Weights of a small GPT-style language model, trained from scratch on English Wikipedia: MLP 448 SwiGLU, LayerNorm before each block.
Each number is 500 + 40 x the weight over its row's rms, rounded and kept within 0 to 999. Layers, rows and columns count from 0. Numbers have three digits each. The size before them is the row's rms in percent of the matrix's.

# up: layer 10 MLP up, 448x224, rms 0.0948, rows 179-253, columns 112-167
# down: layer 10 MLP down (transposed), 448x224, rms 0.0926, rows 179-253, columns 112-167
# gate: layer 10 MLP gate, 448x224, rms 0.0948, rows 180-254, columns 112-167
up179 099:519516402430433478499542566512499501553484491466571505549474513483487478471467453533428538483465421554495501452462552488520437533465467547498465428516440499519516482564
down179 104:407540545532507533477505492515546505532508604457482524554523445458570531489477459535413474428471513479483533488488469491468492492402501465496502522471524528527514411547
gate180 096:575533439462475516525454512513579538503448495460444536501477504518567493565533448503529594448516432657535508453515448508531514491494467447444574501482418491493484546516
up180 096:378581546510559468538405485461522519524489535517508436508555506483387408516478550495488487454507501483569457510462540538473511457503511526518467508534451496485474491392
down180 100:551510494401541434432535508413467438486491398556515487474472508475513600519507515471477479501461515445502495502466496447546537455421489518424472516479502471422461485516
gate181 104:514539488533481548487503457506576427531499480494483499466521522482472575521404556579470472565499457572474465450517445484473473513490458509505496486479489529606504382460
up181 098:500503488511543506555503515488484524574497437516551523467460509492497591539455518445524449564487508513519465421566533542454457533517523446529553610433523471437509514495
down181 101:453556538533505567536560505439424472518524517567449465550481520439515507503432461486496480540532528533550585507519497524538485470528573543491489448523441498472531482487
gate182 092:525490452561552433561538516536545536407502515569480476538431460462476432532574473565439519455569488494516545429550513505562455494469491497570496439536511553490540471464
up182 089:381446524517448428503415520497532444518522501538485538491523501497455584544511522516504485504515567557536487462467504560457476486502472531532513530512501563454541502508
down182 098:529490519533485462485499541487485503402512527489461413565540484501522456501491534545550551487523484496584503551480538646471509480449427499485428518532590559559535460467
gate183 101:505494493474434553466506486524477470532472548523450488477446496556521503482508489552489476535516500525470472412510514520434488541413542458503588460484490497458560476494
up183 100:513538506513530458556437458512546511401554464446474513493517512489488469474581471417489468504471565503405385511515482505514527516523449465458481558479449436486528479491
down183 105:467525495563522481542473526475493500473524440463557530505530473555460515447421515504499470475457512506536470496477539626503503505497427516439512478537522511495534544514
gate184 104:516500481529493491459484518420533491444479541464528588473483517491446584477543497497565537458528466539489561542525475495469518497552454560476519400511469583564548451532
up184 105:547534561466539484479510495489414558506498528502413536472476479478517445516496533592512509565523488498465452548507517462443502509497474520558483585425490497461579485501
down184 096:518564491525455577487465544438481572529498442464430479482458485552555467500460506519519468533500421510515494446446460539491542535458549522490528477472507570439427514555
gate185 106:498497490497604500540558518413545547544562475399482457555490475491470460553465525467490468427434424583490474462538559478554528507507578473513512460480541524434452524538
up185 111:486467461462494464528520469506540528513517445391490526495453535523419472544438522478466532476438406527503456482544571591478534473513511490509529407496550489470477480539
down185 095:524496479470519434492493473455491518503491531440519433491464524474482483553448520507474482507527503531528461504499518711519483506466503488477485533483461543429475516495
gate186 106:492490495502457475478602447505418554559493486494421486516469457503479460517487523523543555513491559510543506468496513545559478518441541479435582538481558548538500547520
up186 098:518466508464506519515474518481516555536494447482524533490512543472491640425542455457499478490434548541486532475484436519462451486525503511504525519519467533547544495417
down186 095:572555429533572449510436555476529515478500444475482531543504521473525472480579482463500483500463485498485558498458505377460421534512460507519516516448486480404539462511
gate187 107:465472416527509500559450463526503569458481532507490472470505530517469530531514493469533556485544493518517489540553490546462528449465572531462530494538452594517455550568
up187 104:536430542463526443522531528517497512485465455511417526446422598524437497456493493490493471424549478439538497434555504538461472499465545486485485461475489480451440451433
down187 099:538488517513453472460533523534431512498536521484448583524506520505434529539528506461481519468513455468432551458493555435453419571522537474511498485454521460531546436526
gate188 099:448529491528474487533524486638489506526603457442484438574551516515512453498546375447468490516574531528419482543443468537479489497419521477510537479407477538465490510556
up188 094:454512462444455437518462510571541450493510498574446543507531535508509466454512480499506532539547469573474491460444479538561516550489484451534559487462528504546505432525
down188 091:555470545550545451507501492532532471514503482465539482536503485456502506528534553533464507504472485518532497528452530584487551565525477552478548496509521459571473476537
gate189 104:558496427509482510521468436424531526473501552491444481458493497495491567488529441481493472515587557553537533514502459543494450455528496477471521541525498460521496582490
up189 099:521457537531522551490540534555545529434436470538471470576507508428561527524562501464489484549543481455502499558492489455532411495481404508523481436492472550457556485540
down189 097:470469512547490439520520527521451470518525414462458450490446524468480515523466513386524526504503461480499475566481535546493480504517463469510490437429466438488541523514
gate190 103:557472462526433575543534526549522525525463533505515575483558467566548492455577482484551477486456514557427568511566508443461452461481487480467559464523436498524475485521
up190 102:478532471488546471528460521500518472513447517510541561473434511502548498479557499486593517489529452436608472465541583515578463472458542478449518505497546430512504557495
down190 102:437448550510535506439517540536518471459470446495479394470508458513389467520499514623442568471469561348400461494553535540505531481476559566520503479554470466444522501570
gate191 106:532490566562424506520527436489491554471512488509553508455514632518429599547558548510466441545493507509527512455569493461572509511521454493535507560491476481572466587473
up191 102:566464526438463500471566591528465554531532500445565496504519524471514558544483537558479445508486513506503550563462524552485523541447460512524462526474575459539501446532
down191 101:503489501506525441496559537444500498499528477397508492548582550510492594499507497508449529425448448517612474532500491509484520502424528519482480445415531495520461523485
gate192 099:456491428559525529442530578443479529469462468475508519433426455573430444478427582493501564464534539514519551519510516495523520475505568619536538515514575459526511468543
up192 099:584417526494524469559542426514448549487478544451500462540490528538488510522483533469517504522536457442476437619556498568549479480501453333535554479518522466539554520513
down192 099:551539488500526582518534508505512476475509488521436478542507502549521540442451500550498478515485577460472488487436468583512556568483455513471496547546523528447488536487
gate193 106:491536539516511448440501495514543498492477468483496539493528491548483498494494580492504473520465458598515497530616517482469537501442544476548446448494494562495459459530
up193 104:564588540518490464499522524464549534501564499539493521552504505515509517533443516591537500499464484499500477485533560538537515500441492468492571471465475491488525475539
down193 101:484532522491462431519530516472487520453525504551457539470475470462548522505480478497491469497566509479520527541568498673543533537432520483510492525550526504448514545440
gate194 098:487510556480492471451480523492456519543466528474483579576565461581514484490476540398478542573526506493415476481492571573461503454410500447600524402508474542513513496533
up194 102:521436529460487485534540494440557590517517498512501510460486479510491523508473533438512493386528476504527495468504522513616524454503451544466532590505525473558478485486
down194 098:523491526484517496524539487527566510459512508450429518481545503473480487534537485493483500461556451530518465461501475448492512579460490480462533532496509584486403523580
gate195 098:447444498481502535510511446480460455509485567449550502500480533503492439456577470518545457552468521480542580481553417512540482495514457550580565473458540490470515458474
up195 104:375517552532553515508528458528472456575521507430573540544397555449520481478554385484457406515434448524450498548529495493509498499494530528512527477466493522533486547471
down195 097:471433528514512496429505529506466505524453400416514484488520483467480457502472462489484477515478505506464525491510568515542519546522418472494497546492470536509525589550
gate196 090:482479473488533478544500464441496489529536486543473501510546498458464519529513480523532502473482532501445508385496492457555458567469596541479516570539538525428520448645
up196 096:485478569486550484559471527504517448475446473482495574517551507448460552533489504511542499530525586501532454453503439649505455494523502499586501497487570540494493486559
down196 097:445483505445496370550540546447466469524510525508495548516527548465499500532495477519514497506464493529409476477495519590562465529443567522499454505574559521499515503533
gate197 101:533494452557536520564497491468409526495490525486579532477540465519509523518520515508525484523413517500483524527526492483457520473493542575442539521500471513499488525577
up197 103:520402495480519510523548545489456467516453566457516508514575543512466486508607491476473448466494499451561512509523378529469484567480537583515513511519551436553554494474
down197 103:504507539476525541490504508438404456518480510510458491541476432468498459505464492492453381492489465461512569542580480415520511518486527562412518507489481513536534496505
gate198 104:400464556508508512523527500505432494485490503431514564512497554516549476522488488433484483508444490552521463489584394457444541476537503463448423509425548587505467483481
up198 102:460531450490448481490531530408468449523403536512520483450466483548469543565440517540504450480455481473449498460508431484457510529467527545533510506499519507489483547529
down198 100:554481520503455635461541449470508484495500522515510476509545539433494517530476451525487509441521433487541531500478502461506514578476485550440492506550533422456497535516
gate199 090:521469457418470502522524549532496518484503532488531472441545528516476512394510464546437521479444497477467488447526500495448553440523537486518454548569541500526463526446
up199 097:528459544457484577461534493534497489503475480451539460491516575401537492494493499433603466517521522466534458526454469550445517535460473540512475528596486509450518398461
down199 096:486461521503491369411475500440420607470541505533468507518559518564562522541599566531484484418461559461513584460481409486549497522483466501477484413489505445492499446451
gate200 099:440450548511529525516483501518526543483538558474511443526495513458516486483508523490550462441520436538536390505554559536508584448491532508488452528512523543504456556454
up200 100:525486463490575508507498569538442494535485572510434528530522513576512539503482509463475518572486448540436456542562507504451506510426474495430494510526489500436544464451
down200 098:564493476559417477427562517553467425496495501536431522474483511519431480491529512483521555460529506495516484452536496427537545490506494543490528560516533455494440492483
gate201 104:539500484457487524524541496526508445511531483509460565500448424488498510507434479511482549456515414519563517520524500496480491508441514472504596479507535531457503560539
up201 108:497484497548577496501461470456511473564492538485482533494487521467604527449496515494416492512515489553543451496535510552525444535482507503441457471428615547472425491431
down201 111:523473533476514497471527514441524565506493577545531550482564498476488494495472481562460547484509479461471469468546481478484548488543495490439540508538472524500444480538
gate202 089:442476478512534550507451591508464493473493517506484588556495496473524502589522480458441521492430508478465538503526438511467456517518543479449549595475495518542556491443
up202 092:552486484490495556486497539468546543478525488518596474489631454451466507465468526560531435469525480591491528466528485486532528486515499482539461503468436521530485485613
down202 093:444504544465438505483451513511430508475508540484454466513504466544544544452512486466514502510468438491554470487410458502440377557490525501464477566546520487460494535509
gate203 098:492483504510527431614465426486482481504498487541460469503541574530482491532522430504502565540516481561516509489576462506491501461538533431503522430494537474530526505505
up203 099:448501545480527433454504555526587527544482453490489494530439525460459513523454487456528502534474452475429565532400513489519478512469560456505531545522480473453448500611
down203 103:583503507523513464556459533538557486432569475520447552567572481439456518543450500455520454514458509536543489488475496533512446575484549522467550502466566510331502483533
gate204 103:508516537496524478529495570470470568465504485542601528510519489455476483409469489492552531503463531485487467444470498524471478552404549468573478473521506581497422478571
up204 100:461532471510535548502510483490463505530518493510479436570455536526498537583531467473482462520488542477439460598453480463504544461562488556515590512437490479460501514480
down204 095:488455466488475487555468423442512469524451544474459523455565473484419513477529496543484553476457552511480494456520538410523506480521515592463458464559402564410463543496
gate205 096:451513514520489476511587490570477442492560510500477582512542484532484433536443512571506546478471556479509561420474462477527461495503519499574520488516440486544440460481
up205 097:497532439509456508439490548525494390559458552471458510455507511488487484483469480491503506491504499499437487462511564582408512602509486459464604560554542509524558556561
down205 100:500484490521489562465486524563486452556485419493524542464515467546456448518406466556505519477479528422493456527576476502446502488551467453544492461452499501503539484553
gate206 084:462438517505512515553483468462520472476526562445573495505525522556444484555479494522416491511564519459472512435542452533539452457476471495532439501469579537519500458507
up206 094:570566482511488470473552499549477478567488490515524488607456401488436466423503457546526496568471527434539499532502462456479432495524564513474619532603555537475533483504
down206 096:605514450499500503596530510466459441611496513522516548512509500435442463504494472527545539585485457472492491475487581582532529509508539424546586564454542498453509438443
gate207 103:456493445529547534433486523508422416539455486501500519530529465530479479468424524504511448463579458484493466489524524515545473536468496503483484474521531492520473481497
up207 102:526544516513427464455420529443503520494479562515472494453432438417544485536530470528529498483475500575514535454512463537544503477449463470503519469559503535451484551518
down207 102:513486520431491425456508511547428512538456573565448474466470516591511426518559507497463609506481544508518483523486530471533544523438531523496494565459500482536466468547
gate208 105:515480438458480561509519493467568528527475452466534477547499476471527494465472514497517554562498515494541464539524473515549432489475507517545482500490488463515548439506
up208 102:537505524476479358507527548537509432585504506478465468467497501481439563537577588549378523503537499517500495470493514494533506482478496533516474487471509489421550400533
down208 101:532559507504568572502502562478529501479494536513519575442511536503485511516465582518454465461512517510450469542527488493515511494472473541468500481484622470555510568535
gate209 100:516494535488507550474529471471472446529560432552476517531555470457518459494528478494591500540476469567539429550536505470494529503417536510566517463537431409485495439471
up209 098:514447504522496502506514506482516521512530545477553549567527542500572483489453466537501542543431468441502502457485587440557582442496511515446508544461541599528438536460
down209 100:580506507544484534441446524437523487519494600518542470514537563575524462463496506509504454497505495424543526560561526440515580486455520471429531532457517491557494454481
gate210 100:541506459473527434514460474522508400481484526462539573429519502513522463486541572512483485595511517430435550543524449502562467517474550466564521489536507553531484537501
up210 097:542524508573519540538460477472508525514410479475531541488487506545419544534511566531533492426548500483481451424462472449488531498536486529507479482470502436503537506468
down210 100:443477520522439598430457478495488502454439522494559513515539490521548491550479519478546454535497618450485486486595475472511527592554491570482509525517541508426496545469
gate211 102:488415477519537511547541501498506424485466495529508479526546514526499459465549563551489496454455593548499477420537436493417494464510500513494498490470506510505551537449
up211 101:549548458469469509520488453599488548476594550500561463513476432514503574527515483539487538470475505478569529472492426551487412502414586563534484515508482488430568532473
down211 105:486496560525467537511522443421459458464545483498431454505472508552467525501439513480546552496485544424493455464480516418536510461523501500522465541458493463485517451552
gate212 086:507463423576490533510538520565486500413393519508481469531433511500495493446547470541577518524484506559485524475464587537536535524384521524510441464446485541470486529449
up212 088:526521487513522631429562480523510509539483525469488507531561496460479499450491527523452526489543433536506468439523439402504551555520451479453545576505398522488533487525
down212 093:517516489505512397484524497513549517400547468528497470515441483540405455481472510524489519546510536461569504531547496532465508534492492406562555538582528507467492467524
gate213 090:467546508537477581492467507444508498410448466470506510474485489523511388556445505501563454531486502410449457545490520515483507506480510537492484553505498412507465512499
up213 090:508480460566501418449546477480517635448497466518488459540439518510509447542562535488541494479456431428513502492550486501515449515463396503523531496600537554561452535490
down213 095:523493532492516536528478526535470441491487487476521441626446442527542482507446415500488438467528522491407480450505531535487514455533476473463567501491478492480448542494
gate214 092:505515540492476521460475557532495408527465517505509492417452544551472509516456524566523557474498527461503428531434545447463515421523470505490528487561486519484534518525
up214 096:487424479481565474471466445483454534546474461479521477572492462411435526480456480497576513552484513536475474517533490420492515459545541559510503507451589531532474488445
down214 098:485522549464473565527473474413504522561502514542514442463493554534554507550447447534457517504514459474517513510539531623517496511564553462507630502508498480552482529487
gate215 103:490501438498399474511491463527539495530478503479534541531471529511478471570413389584527496549487479498427537473552479433458583430535498524518470523538524490535472504526
up215 100:451523520551544558501470515467491540460540497463485534403459499493488527464483517566485535592535467487510484538408514512439499483559522469522519500439498470566530485435
down215 103:515557548570562593496512518484467541557520472483487466457525410455477543477487518483481517512554442471505487473383446539482463526558510513545556456527467465480557548501
gate216 092:546507478505494477486540439502517518566527449504476508440445509496459531504469531464458551504450542450492589441479429454547490490541512488447478404534474528397531514410
up216 093:499555504459588478517519498512540479469515441551521483551441552522458525485526499460562462481500529536421554511472493455540523580466541537514459540490513445444546438561
down216 097:487457471578537664507479547498532539495502516495447464476508399500491440474466372541516501507502460536543494443461493459536491499492507479477490494532528477473429495557
gate217 092:483462434444558481545462483504464503524476522441546520560419558460521500514467468562522524499496454466509524434503489501553531503551557505530528504494570536524435502530
up217 095:481538462504503486498500469506432555514472526526476503447535434507477456477518502496502473547508550424476518449435508482489464482514480531485484528616515488424430504461
down217 100:438458527497457540492588470487495472463519438513491397486538521468469566503478506407490486522477450521498447523462525520499522489441534519521500450532456515497559477502
gate218 105:478461515539542545518504477507492450502518506494499543502467440536401502500450527486549501497529469509473512515492462474459457571450419574473555503434539512491504451517
up218 105:438444493505473566501459551498471533467504468473568537514501541454522469488491458450584511423394524531497448541539567473518502466520481479502488495482470501476481548450
down218 106:473492516494454568540492507495446539491493524493458523511534513440542485480413528432571484476512519493483454480543494427485507498514558478490467449415496528489508510492
gate219 096:503486491519513535490545510507473469493487530489508531479529544567500450488474520559551487538424531579462485433564531531469473514497547526513468499526472527510509486479
up219 096:467549482501519461448528563535525541473479516414544474516524528498544532498567566481526493558520460448439496522508561471544507451536521542535592470480493538497513469513
down219 098:602508432468442458528517490496466513442497420500441494492434553440527512537519499520492513451546478476533555501551464456463539465479450483523552550528494494518494490525
gate220 090:500441427486536560528509500489505500530543515470451507590555545572532476517502454457503448484526551466511521569562510465522444466491533469572485534475492511518506451552
up220 100:492428473539518497488572447522575502503468473515462496465543533481485505535595469490500422437445483458525520498544505498493503452455427518466449553487466461563606494479
down220 099:477444464499480413525518472527511485509396524470471501511487502518467456495475474425433497511482526568403430434546498582567493490469499500536558528419484458533505563492
gate221 106:520486459520502543534570512470419488503491425521487442530502493545498502397528472392489528577545460550500430549477513520501532451415447463486504496529494525533541475512
up221 105:536549544494473527488461459528541481498506501571484554522508535510484452491486488533526547527385493512472474506503470553470437522451499467503449537529555493472521482593
down221 100:482485447527479529479471527545480501532540553480534462529533477524549492529549473527510458516497551448487492454449454429523538508538470434601520540454495494487496433535
gate222 075:498518546461512540566505493481547610527482495564574505506490502533504487438425491487497502519485516464552478549499502458417503482478505441513554452519525475457520507509
up222 084:490492542523521543465463522559424381478526568560517491545438602418498448492503531502539498472500451509463521436464472415588569509477473430498544491458493550536531533481
down222 089:457528427515464540519490463507509478509464490490531462517467448497464494497362516453471491525484507533560480486551518549555433523523443518541444466457506484393488491470
gate223 097:502525583511491537454564483410521509467485558567532577538496503518551479485457463522577516522545498525468545465537505468443462477457531545546495532517497522564494488490
up223 096:526576447578524473525530546468516463529506562537492504489456428444529449540436443456488567552497482481501480530448474552463517489473437547527492527582485458519503513504
down223 098:474544508534482518531527489461405459557530554462482494533487534500523460460422494556569482507526492442515492497449576622507449521521479433552431513498440533511529439396
gate224 107:525515548532556510462493519482481511506528470578602489495506493502476489569485482516513468475502535572500492529489476446488467487518474505483565564487500550478536502469
up224 101:471538561526487614414508531518458585506437478509470504533506563505449585436540490508502543537472543455422445562540476584424521462554506520519475462524501533481488460492
down224 104:527543535507456480548544478493458514554525496536420499430520557500476473420448482498491433490582581476507551485465515585444516527513513506505545566506442505478507441479
gate225 100:520503428523488492490520485397534456557527550539495508512465521546498513452482558512528460545500480528476552432514470516570483549467542541503553476555465544523512541525
up225 099:523494527481535493436502555501502474558500552521471523513505478404467508442542532359475537443506531457466513493543502468523496463485531478507510495458521506484492512508
down225 100:463495526485495505640507526433483396518485561479497576492538489496501543531565505474488463513472466516424476460477494472484493586572466481487472495510432513547515472512
gate226 098:503486446510417460444553511436489441548509515501501491479488534464447444510431425477580584525474527586516586526532503510462473481437555505500514508528528545499514549487
up226 102:551448488456538490487438492469545506501458544493473497572511506475492507418412557509499479535495450494479532462470557482505505581539506554475467436513472513487471511505
down226 101:532528530458509354430451517475467471410516496509453539523531565451520583520532570488498525482490524553415476467478490402569500507516494522547471480512530485544406533483
gate227 087:581406467474572526529485538494508463498457467475463517541400438449530489524476516501507509555494479477482430468540474421524499486463476486489526516476562543431581525569
up227 093:515422508456508538509439568510461621452495503443503499463534460439522531518584423422453486512502511457453473483445538512499467538463522503442467439600494544525507505585
down227 092:494451489516529538539491483481537555503462510513490528530528481505490501522420486537485538487524538459477471530524477577541459460511570560468451537560451488461472514504
gate228 101:469467505529480517506475527517493535479412471463465481559506476547544471507480489506519492394482494574485531450560559526480500505510509487482466500551484488461439571493
up228 097:519499518551547447533547527521484469422472488484559592529530495516492451479602515561522466520456456572478525478587544515522510495502545557520418520502533530491548527508
down228 099:511528454536420424486505549530505477514549551422525517503563458546501501551453500516540542446559548494459465430566487630449449519457512486520399512426538484468541516448
gate229 101:494509444542404568458487468547520430502499475464430484578519478460522511522491459503431599456489487506539488531523418482485463509492461559538532441469549497455492490460
up229 102:473462489499486516493451529484443542404459442536517474512475510491538494497525522564557501499580563513555530494456478543543536466524448543499508518384502481606433515446
down229 099:511528469486518532444433457521501524515508465583533529472488475508529454494507511487459498496558455533524495419469493522503459542438548486497521503551504492430452450523
gate230 109:462535446555443522536566552515521491501529548439572518502538526496471553461462524500434469454532465499559521555503454478480491544498585487506460477457405455507461474460
up230 106:480546608525474457437498517472516507557491513511544519484458528557431512509564507533519493500529503543543524568451505522489527524438537503524514507509496478469527510520
down230 107:503534444524537448463440509462566497490488439481505493494430498466415513488539478459592490546505517542433491548498445431476522510484533464417531495575466551535474507504
gate231 087:512517494478470481440556491471568542477490494472544518494465476628517485525545507468489550546502527541469502487465516488487460403532562463566497505525526550509479532558
up231 087:454545455503514510492471497506508446584578542498468506509417447503491471451458581453555489464497537495456530505475470593476444522476509525501510490555544451488535564454
down231 085:505544458472548563487434424500511503514504450454484522548454424543541498544465557532447535464463508439500478550501517525512474486578590586532454508552536521485486596463
gate232 093:488456546529475427516573458585483536486508518496554482409535519446492491519448530499471545586489497509539479499488483491421527448542573492535463512583480620530570514476
up232 093:522509552535418548444510558480540523426496514489485554523440503455500474470497508506513555472483524461510504537492474475512593601524539479449529604467508505504451509419
down232 092:437530452520503674516489495524496463479532530487433441427467510509396429469503490586504426503587454461478467525538490388420487523435499502428428504481437462469523549557
gate233 098:480514391549501477498516458510512542538487478503498459514582485496519576517536485527459488562499500520436509504588568524444477479508570436503520506529496473501445497468
up233 099:429450496527527465478532472502468501519529498555550521561512494526509502504523503530451473522434520565478538497527576471507531449489504465570523551511416456510517525423
down233 097:459550534586535476434525513500510469453511451512507422489526480518562455539545423472437481511474482563455509514490515483437483459481501453524519451527494449563430509539
gate234 110:482453455629524555487547496504552478423458465400521510508470472461488557507481400540489538483526531607593512470477489524529402501429512485519524454454489470550516486499
up234 107:459534437507436496450464494543449591485551499503543535496538516476514470526535489496469468500543491476456389530498466437551518510474580499538515497492493548573527519474
down234 107:398462554550492555469522530442498486480527508482486528523488470518433446598443493532455422476443564507527481496493534480489507518521522509486484481404455598481521502477
gate235 103:512468445515455507520522449478517504500509495536514465423516524513421531479487509427517543461468505498452484513501501495514436551409583528512528471583583541499441454530
up235 107:556485580553455549505517444405534463444510500532431509557483578509542511488433515437489461536490509514478568504519478405536503589465458516490499486477482441529531494527
down235 103:425538546494505473443492544509493493435497426459574514500486543539508546528518513526579606488459497521472501500519589538521511508500500531541513477425524459462517534476
gate236 091:504440560525510532475527488458472479509487452492554569515521511511555511505586548585436512510576562604534453450500469495473543436517456498534487531508436549527521454457
up236 095:504513470525503511581544554517466564511504534482430467497455537516477419457503481537527541596498515594441507468424556473473538546502484488517516443473481508509451482544
down236 093:493499535523490563518490544527514552551495552527500410511486479466474519516461488535555464493505430499541407452503467543517468482482570511585520471526447456464586487519
gate237 088:528496495431496576493548458575451539504557468484484552531496517564490521466527538519495423487527585516497474404560564435526497558497483419572518507543572523488478515513
up237 087:592540481523503537527443538504527527531519505482442444555551492485531458479471483482436498538476490525408554542513486467491517546461539497451482497400479501436475541421
down237 093:477454527482474542511494527462521474417475420502577489504468473551505493551483434507452592493479522481538539514472459578556455460463504481536545471504497439489476473449
gate238 101:504461529535467476550498548492505513526469516497611482471470487466477521463503451552468515441514555452471519465531507471524556519472574517535547550483458436515447551548
up238 102:489519477582511465483483466478452521458537504523478512510436558519510524560544532472518480515522528536554471522506587522472421456516525534493614444466530489494471533487
down238 096:525492571500486509474559477490445447468565558488509403493471452580540485565494501523551522475505507444462414501495535512494530481553432504530495533473500481375482503484
gate239 094:497448520527513578468504494507497441497460525476456430506467535491481577490502445451462536558544495528472520527468562543506489518495611476513496440508538526502459428465
up239 097:479501485506520502504492509469532499447544525464446519459510542532436465534466603497485437524561516442544553566468471484551545563520476501484505517455474529456427564444
down239 098:493550589487486523510560525530563483572506545513520529514422465517501528495532467438507518450475465494507502525526539518535519450513560584498570472489426511480457557549
gate240 103:461473475500401452502496487600477526496517506468459522473499453508388511503493536517541488523503434493490539507505490540513554468479526434468507489506515456531506535619
up240 101:565541433543504553457489489510434531485446432465504521553538520529532590500439494420565534454468538477463424538500507574495504454507486598473492549573428499502498460526
down240 098:501543524514438553586499491558443485524527513562514503454457535464501542467587468495537565495546520404544486449496492466518506511489561514522506481470488579480561462452
gate241 103:440478484513449425576497485521496550515490498465631503462508486450519515502428487498538502503517521592505517484569513400575486439448497445539524434459467499472573525510
up241 102:498549522565449493485545540483515507544414578442598471481498534449526442477481444492554508518485476520512513460514511437426573570518479431431435569515498499494496529481
down241 102:454592507477536517543547505488474488582475477408599525476496500466462545466475419483513526493414497548445456544498522465513589414481520492494496466478447439542460488535
gate242 100:519497507486426496579536490481509434576553478540549563507576477443499495475462508498431528538554446494440533538548448474504546418428496436456487538539467474528555553481
up242 101:499611484529506517495439462485480502484423542524536571574405533455453528455587497437502549551437540481467514505524492496538434540481480607529503503470493512431483548527
down242 102:407533499428507431484472453543445530504544503451536549511455523571414501475529442495534554497376551498509534494486523519591455562442494567514459527477457533514513491550
gate243 084:519493479453508493472487548521513549528435527549564484501491503594523483545518532424482513489571587523540474455513512474502446465534523468528518459519497515492480586531
up243 090:421502475566548460487530529484504495543426545541474488535509512465511526497439452402599459502469554544429554471489516413465541525483407500471428525496444455528505560487
down243 095:524542445495536448475384527504513530466492452585506505508517511503463529500488522511416497517525493439491429480404509408459572411517455489542478520511459527541451495531
gate244 096:570498459449441501596494485460483531497517483501606575493466519477519510456509559534456608532542459479476429487524542560471456419423512518573499506537559626524523516546
up244 103:555527555575473570550542415556428516518536522578489477502508472472480481522519489557484448525537556559506510484493474559464552507520543557450483490563440534495529491444
down244 102:525494530512530353521489457527450529451528593521481426557571456455506518464491573479487467595527522530468482585483635525516511544453521543571548458541505460489595511507
gate245 105:492528576513427609518512501541496527541567507517470510511498499537477518464471462507459540558525469497459521535539494449460446491465497472497527513554459574461541526468
up245 103:508513519579496495543460462557531456490567474511527502517508527524520582482500486497497490463516425608587495430535443477465483513496558522563489488509570497471536561548
down245 103:539463491490494522508523483462557430538532468544504508482506572461506433466496522566481500534519505483478525497582515611485502471505451477472507572456482507524461499584
gate246 101:484551495571485504530524452481497532463492504559485542529547474509510486480513536542581521496494601509449579563516488449448552505515489551492432486434587502535549464497
up246 108:463527531531491532553504544491451497453521508448486490480481511450498532474521477521509593477526479444585523491508528389445491427577475532505530516510472536479532495560
down246 105:435494476548457481445441478490501500430575554401539490539470502446453530482533511462455534521556505493544515527522482425497473452536487474476469449519491548541503445465
gate247 115:541498474433464503527507503433495488495491549431516484534455522543578523499591575576526525516441487532520503393513536559529570492435542459466519491438518471497516471503
up247 109:457493534567514485485461496568529465512542492460520539522603515474478541519454486444464408428511520529487522532537506424529496474588510511481514461519457522497515560484
down247 103:521439540492532450495504516468456526570514475469536548513531533445429503527442483467515538518515476502412524568539481443548496454492546461444506546508490570563547429501
gate248 098:508535560548426453549542548567622488496496447509496481579581496538466476508538539475465527527464509505514490467575481540566498477456508469581500549554512485510578456466
up248 105:510455483542513519481560498462431516554493564511534505515514538507486521439485444552603565508453554471559504516448534450499503453432487480462477529556511510495465442476
down248 109:520534442462539552523623464492495516530506466575510500486521505519490530503625474485512541582510499515534543489451527457505528481411493471536515425551515549548503459506
gate249 101:573444500484496474543467523477536543520532452562523526548494423469524517507453496467517577487524524503477506409498490477539486524517543533530462422545523570520472466489
up249 108:512409451525520561512461449552520604474473525515490530479461558508492485518487541492435475454467546579497564509461450434484456543491479491501417527466555484521474445484
down249 106:435510480557485431464519617506459461547542482442438614471493511504457519503550513461507539487553515569549515504427461466492498612561495540490551501507508547549504496499
gate250 105:549445512475518523525510479507497450533460557435502505513478481447498579509616541539483515523466520573488491494494507497494516526453451573486446541498564459504476465517
up250 099:490477436528546556559443581505512462490448406500440483540569612493499482518510466448471486437519543513446492506557538429505523526506476456469589484512434547508479555510
down250 096:509487500489517422525489496475482511547497469565452472545488505456568547538469403543480525514568526515427503479506471435477443535502565471420460538442434589599519471546
gate251 092:470448448495445523542462490480505432538470541473520530456557497534570520474496487569499545494515554572485408495528491484457452562482494499530517574508469549435497513559
up251 094:482517532449570460520439529544550474580496511538515507538500501416521538414509487513550490473523526554422480488460505528547468429480471460496513534511459483451586472472
down251 091:529530478557527483497463444573513533470492555506570563508467493560469488545449509551506477502539541508491473507421498608422524587485455473506532506451450453460547471456
gate252 097:444464493533460471428432516552472515465539499574582540490490506428518452507524485449444442533429557575535506464529489512461509557401563537553464516512459485455473487556
up252 099:493538545542481587550477530495493471482498544474482438507517531428515543533523468442528539504465498572534600522529477496524496532594489480463465447395510495562457486532
down252 102:518491523517438554483489527482453483523420457487567503411479478451558516481508529497551547538517516529442508407495467620474510516490509462537473497488620581500508576546
gate253 104:473481513567483557468584480525459493520502531516540536441493467527490558439517497479456448509519563546485516460429473536544556492483471556556507495536468495550569554473
up253 107:522389522496471444478519474550512487492441448513464514510509475516547457481525543399546485473534467571529584565525495470505502573474453498477454502463475506544461511508
down253 111:520496517547555567468491513538529466506472533512487515493601492501547537433525550423490536473525557445538498532567531476598536521517423524477531500502598526461517571488
gate254 098:492498503430564503564529532507480404468496502478463529444442483524453413470554499465568536508534463519486408477478426538446479534514499488464533479487567535471459515457